Each number is 128 + 24 x the weight over its row's rms, rounded and kept within 0 to 255. Layers, rows and columns count from 0. Numbers have three digits each. The size before them is the row's rms in percent of the matrix's.

# down: layer 2 MLP down (transposed), 1536x384, rms 0.0459, rows 1045-1076, columns 0-95
# up: layer 2 MLP up, 1536x384, rms 0.0459, rows 1046-1077, columns 0-95
down1045 105:156108097140074112133160076167110162126147140096126090140150125138159155096127100112150111118167133143135148099140127119109155169097181117137153127124095143126136138105095134110126148136100122158136123133118134162168154172104162139105145148142164129157085100135114157144150111147120150127
up1046 083:097135082133152136121132129179113172113068160134108114144147111162134161133115127106109118121135127109110092130120145136144108115130126125128096167091098121142155139102109109142130109155130101154083145146133179112070160132131128153153142146102128149119143086123163113119125074150098141107
down1046 086:111141115129115167136139162141157130126200119135121120130168127145138103128152096089155104125157123108137139103143124149109120128142133102116121121132124115139103143126138117200099145139122127167139114112128123090145123121126131130142142140171141164115141139165108084096087079136103130145
up1047 104:160122125128096149133156133102143094100126114130137109104092106154156152097124117125168130126111123133139133165157149122112118137160134148140157106181119126165147127131124132097142126101108135142138147087142111133124100128115105135155141102113123149147120145135133143154093089113154055146
down1047 102:146148157110147115144078122132116135099115106095151161090131167138137162156116142121148100105128089136125155142100116089129098092141141098140133138089136135124147127116152127165131158118161126119166150094098153137089161142157158137102124171137153157124099135074129088131118139161083132166
up1048 093:124104111147154117149111152139121130196074120143157125076155143135116120200127138115129144149145102097114127105187146169102139125169126099091149110139104134113086151152127099111122147118171141107149111132128135133102075152165067118134132143104118084112128118144126180087126109141115117116
down1048 098:144124139147145113112126142114102106134095134126153131155138151121117117129119109109108109157151153155134110125129119093136115145165154091094182133126110119123177187123154116131178067128138141126149146145173141146136120112135130135130102130138114091116144138140103126130140101069112156085
up1049 084:124133085119104092133121152157139101089061153127139148127158147143127152141102147087094134153090121120088108165061124126141095104132148118156136135117131130170120109144162151144126154133127137126109196125144143140141107116139114111172155156133085099102100162180118112121126130114119095163
down1049 086:129126114094170126131086144150180083106058114111162124113148132128161112167114120089140152166182116100122117168086142142130121118103139073137112109122129115173140155160161108146091142099111127089140137122144114106156126078164103091119120111118097135137181111108117151126111137129129097167
up1050 099:113112134159097113151129151099097128134137150130160126139137155121095126142149152131158106135128121144111095067156117168117122099116098121105089140130100150141118142110117121119151185143094133123148110134119155119118136141132118124128117140164134143126148148096184121102161112138148117121
down1050 108:166121153129138210126083131117098064137130132117110128125133151123104128136105116118129124135138123139121113102132182154131095112115101114158141122133174139171166129129107150154152083107095087138128118121112146152149088158092117070119116110100172173144122143162108125136098131064156117121
up1051 093:133155108097112127158140108106126085153135146083139110166143175147131134110149144134138110142159107157172097136112104115110147090144150158136123129121121162131106150151119126156121163132156133122140131151103135108087123152144142113129108120153112138104114155126150131066133140098119136170
down1051 093:130136149114134121118086142110092140140139139125128134180164150141099167127161094166146095135099091128104091149125119095100129083159120107139123149156118165114153134144091155121090177156142112109152122105148126115129167088163095123112134115168113127116115132146132129154084082104141146182
up1052 092:140131152090111130116164115087116148071135098107128121097134143128182101123095124125163118143142098135103143131152134106074126154128143112100134106148095123094158166101123144158145152142102110125196140089150150101155150115107148116089142147120139116181125133119111100151144104105187094122
down1052 097:120149138125122106122136171149167105116127112119170057144159062154120101107147120113129137154169153131061167114130131128136152125135114092113133126161117133111157098134130185117141123110073117123118175133081128157123123147108140133157100125103102105148134134105128128146100149158122178080
up1053 098:154079150081179139122123151108124128084127148132128129113115132089150148145138165158109101117154144106121094118123139157143159136119120155147108156166182136108126105143138154151163092139127127129106098128143123171144101122158112116140139124155153109126141128095148118100116112141115131121
down1053 100:145139082099128118149114118122144131120162142123121129124160132110166147148146062134134105134152163124147104146133090127141159134170087175182137135126131124115139065127130128122121092114128112132111139151164120141088115125151119122144171168198134132113184109097137134119117118134115144079
up1054 098:134134107122126137139136116127094138144150092119164123101115066164128143128166119102103081165111112126140144120127109184158118136129132087125130099165172058086092160133143109122146135139098110123132114153135127103127104149103159120138140149132139118113137150122102120105088178136116119095
down1054 098:131120192114138142129114166086125128094137167125139134151155133115152170066110164122145145166132157137148060151126092157120105172162095150114104126097139118157121085170111136149145095103136118160090125132138113124127101114116144136134118138132079147138128130205131151146114138128123125171
up1055 084:108161120125122148136138125119103103142114153088115123115160120105163118135176135125142121156163143138106136103124124178130129130133175136110146144178107090120114110128118101124132115112142108145151117119116122117147143132157147137147147175129144135152109128136131127146121132145120065127
down1055 084:123113109149117152101122116110087122112159125156150113123142110142128158101134117157147056144098095135099122157148107112121106088118101112159099129168121138126131191126144155091141151135146127108102115119112166118162111135172089125089110172130124127128127124146106135153162130132107094149
up1056 086:152138081145127139137167188111140115098122115146138120160121120143122129135131124115104175095136119164116120104107169165127130098087133155103142110121119099124145143105156144141106145111142157088147093122137124121087159117105110134165114117099139114129111104138149107128122146172162104117
down1056 089:174128151110131171099138178147134136117115154056129180147108144161164122125125116129105081144133102131111141140148147138115162128170163089138118164141128100162139084097161137158107133086116167156140088109110132114149189121097100117108137117147143141118109112113160116094137095178128113104
up1057 086:125169143127077148076073108127108148141141098083125126117143114127124099146122152134129139116140124100122147179121153135102143121120118134108143073155117114145157136097140129094078156111146102111137154142137141116124142133126159099130141129132134183124085132115119092116170179106085124107
down1057 090:112119158124128149098081130112112161096105127121169126077103131114128132106125175139132069105104122164169127120109160074133144133161142169131100142075120122181160148112124104149134153122144177098117157139122150100139083112135128119128126126098135092131105144142153130156199175153141111121
up1058 098:134118144085108074148119136172147119054138135087134114180158180104127162129131141084120139120085115079139102091159119137149115151122092108117142115146094139150119142119103183133114085142173133131105137139129146114180133134085160169096093115102143069116110108143150149111110110119142102135
down1058 101:132168155147117157145133108123125130137121136144144143144142112125130152095136124084136073136096083105137132145090112134123102102086150125151088142111137147126132099183121117181107087097109149172101137142137121165116152112130148144149128141112132159143134126096138138142119130108134103139
up1059 092:131120105104116163146107115128128107170093141125156123161138155119160122136126116125150127122144126125118120103099121111132099084110141131131172140173131089157103138131124156122118105100153115151097122133120116134121081135141088161129127120106168097115106159114107140131145095140156107151
down1059 100:085112152098120177101138139116085106156157169130133124128119133167144130134152149173117172130133145089120134138133121134124128148133155131158151158125084159142156160111129129119142118113117119129082151128109128122090142135115149131089141125143150099127141116146112112075168130126144133154
up1060 089:066122131086127128173143131114107114100163092168137122135113095130138114071117167125126143086169104137114120130117143123106123141124129135117129134137135086178141114137140143174130152137153118087090127159136090126127082174148112142119112151122084120119172135133157136115105155137158125154
down1060 093:126106139150073126099128165113143134130127123176151114076148164148124116099170149131122118144132097133113146154083090175116122094109152165134131106075115157120110126105119168145140150138085136182155145099080143123112105155162139111097097132135112120085106163141128080153144158162109124151
up1061 100:134178097113133169148129092126137111170127127101144111081128100115132109147149130159136134131138156126080127099101145058147167116090113135157141139131143111142153116126181095119121092130115149166150140119184135148160121147127141094139169139126118133136120128146121102114157136134124105152
down1061 101:140104146155092163178120139139113129160136114157116103153161100141125122158114126159121148125126120141114100116118143061116110139067165125076119125174130149125168067156102130148131076116145128163128141153126117119174094105129110086170132132171100089163107165123100144131098155098103138123
up1062 096:106159106121142167139130145147126113124127158138125096141123149140123145135153148164092165096159136150165100147089121150146154141103118101140146117117142131145134143123143077128149145138139130077121183114099098139140130156187130084132163110156124119120133096122120170092159149139095153110
down1062 103:102159121169155087172115138110111136098114121125140115139152145133127165159109111116156122153151152109157160113118118078137138125139134122081128127135125115141134166120118146135132150126114164122107166146144091133134110149144126126115115172137119147151136127098111165115108109118108146128
up1063 098:147157110142134125198164180112169105139162155092161154121111139155128133151113130083143120127132094128093151090115123154086078160114120113156149116121135099170137100128159107159095155116155135137129111117170134125149121091080143148140137134143104073106145165095181134156136117130159137119
down1063 103:124143117155151139112125092120138144104140137097133147143118111160149131154103125155156113107122098114122150157143118129111172142135156126137145115114086128150176138096140126151145145096147149131134090122136154127130114143148113149100098080128111095122106157139182121108087154132177147089
up1064 104:120146094118099147124120146131146146135093121163122113089128122133125135140092109113128129198138088085127106097059121104126121112151102194129128153102114135150170095101114116122092122152152152129152078174135158135133155122106091128114125067170128154132111143148143110111140114136117160167
down1064 094:108109121122171157103136152100109105139103137145123153097127106086097127122131161113168102088135105132149109115124155152144146137169088153156134129085132090138125151146105147130115190112107186106152138130116115115127131117098112102112122128136097146139145158127154147121111127118168090149
up1065 097:126154145081119113135146125132130137142100121128148129107099130122132092133129154134134110141135099122091088101180112117112122138108136131096109106133141119161120118114109116156097134134171087128154141143155150161092190143116137125179155143121112138121094141140082119119121181142101132140
down1065 099:149152138121133143131120108112130123136141114131123155108132138105126106116133099153140171122147149090142150111116130119087130109153139131137101180137137115150107125065185116120119096108138135144150122182118132119139115098179179143137126151180120128119133094122094082108143153107120132148
up1066 105:131173115102195137100125132146118111144116112121110114114141093135134162174103144189148109096128122127103093117156119138111109134152119190149145185142129110132097128151168079139109159170092153112135116105144101128146109133131116137133117121117133117187111138163114134187137133145124097132
down1066 103:127134114114143124175145073154140135136106121154103147125135157140138193128149096137147106103106178172097107137142128093111155147117150178108115128138155118148087127122146137102108076136096114103129099130159133117137166140133118154154148136140104119164117119157100138185109122113126147100
up1067 092:170111123133143179146106115136137098099145160144119179170100113125087130146153138131118117159138133170146131094140123125139115125124086101127142151127125100099120122105141145115146133109187122137139115165122159117147098121101131126126138132121158125133126135156121131126154161091157120076
down1067 092:136123150126120117090131091124092133113110136142141133183116116164070120155153149134131103122127110095121126134146118088143113165175170160120168119183173155156151134138139165159074092129157149104139135135105098120134105135105124149129098120128147159138138137137077108129123135121117121117
up1068 177:097131145139116112129143165095139153139150152137152148047126119130165159165138124138180150149129119154098110085124105155130134149139153122155148128078141115104122134103087106132129082135116153174125117139124104088112163144170143104120126118135152148135134120161123139109107170122133114131
down1068 132:121143135137120110136160163099134150144127140139171136061140122136168148194129124130159161152125118155105118089099106164132140143144159102157156112098144096110129120095088128119142074143126151177126118142140105093127142126148145105129135117133127159127123137173117121110110167121129115120
up1069 110:152132145133145068097086149103140133151161111177122167098128157128147106134099156135176140141091149151117118152096123137078117171138084133139133118175160129096159116096092121107125154125135143161146148111090108155144150146110147116157139116141122139168107106119151150090088102109144100118
down1069 108:114145158172157094109090142162174137109135139147124109098109140127129093152139123129115116144075134115141119163117125156115135108096093113121172117143190109136139088121102157105121143119104135180130107063154115141111159172163148124147129080145136120142150103121094083133118113130125097143
up1070 092:128160153086122158164113104173131089125095162100143089066131144135116083155103180128102150203126147123107044124128145140133112154125161138127100140142126147143111118094136155150091158122138075138139144139067131141119112119136164122174121146120158130097128162125149133130151109119112119043
down1070 099:139068131129138142091103120148116108166120088149108138102115116132106099143125096125105138151160112098134105121099168136121150156142131138139166083129147127093143078089093094116103102105102093158117162083098117119147115123135140116089089093140134138128188110143140123123083163108138155088
up1071 183:156120141114119152080086097151149120128132112098120099148164110123141122133144122150103152135126094150125148110114136147172178124110166120103125133138095113151099112132135146140132121142082072083112135103145149113092072137138108184142149123127165141110124133123147109086123146142119120113
down1071 147:161122136127124155083088103145148109110114133094128088130181103121153129139140127152109141148122080165125156120114138143142168115102166102108114131118078121163110132129132148129142142154098044073118154110161141096099089124125115177164150118123177137091125135133147123074132140169139126118
up1072 177:125111121126109101120075142160128156111099123106158146138126151134120165133123125074144101182149136111068133178110093144119132124113124110146171099117144121110110175101133103141109120093157127164162130132114108170116124139138121114100125091142082135117138143138115125126150106143102116157
down1072 127:146136128135099091127085140158140147118085141108165134120123135137127159126125129064138112182152128140077134156109110142123134139107138107162162083128140120113118174099136100132112131103160131141142115116118122161113113138139120113107119099147071129106141155135117138109154108142087106144
up1073 097:123137090150150125136110158128133148144123120124147103090131147065122131100149107113093147133115141138129121157120135094072122120148131165129122148107101157125101160087144140147129160125118126126118124125093078122120084163097111166115125125094140157156126114108176134085106150141084135111
down1073 100:107192131121114106105112150103117136185113114115125111145147122144130124112141123081137120130111184104135146095116110119041165153119120118136151123147111135148127107132131132111139126089089122131123082135126143120107138081112110115133122110165150134165102145147106124101123164109165138128
up1074 106:135102129078096103151139140124157094124118126121160100149133136165096151133095131113142138145183145115135134086167148130089087113150098114128122144155128100116110128155110125115117150132161142139098100114182095118093089111064129136152103086146100155116138110121165155140134135163159137090
down1074 106:122108103177139115112143120102164056135137140110136148131112129132146126104121108144135139094115171077117129097196149109126155111130122165152134113161171160129129166098121120155107149127138135158124137109108128093131106149112132134104160103115162113139132146087192133171138136122105097122
up1075 096:108134133098126131088110134108149168149131118133154157133174125126086147159153142122132116134129082123094126129150129110099158123152173132122135137148138125153158141136163111142109120154113156085150120148129141162102135131111059121131161155156125121142125107105097143159121099107123128118
down1075 097:181130121158134124104132148141110075169078109167131122130128115119120133129125118133118116097098126114144124146150112132138174144116110091121126153118147124169114106137135102125143133153111117154127104112119145125112101110168128154236093106109081110095141152136152159125170102127091159127
up1076 093:162110185132141083097092122119139120141148125105111168124154127069123121121131135111110133143090135158083111137146112113155130111158090125115143122107126163168160176109107093137147129145110096128157119152109093156091097136072125077117126145094141073094173115131131098090129151110102155132
down1076 093:125094132111094144145107095130087136141109149076132111150111097139159126133128149162134154135124135177093141169092120138097113110122102144116129108128130112133118165089138083168129145113166114093120136124131098122079125105125094107135171144154138122092157164110129146097100126158098162085
up1077 094:122117159091157123123122145112128133129139127099139157136152125126140130125147096126173159123114127158146140126137133130101139149108150079136151103156170128153159122122114159112147144138135130111105120117136119136167043163117140109113130131124094098095125131134167185142117044143100137110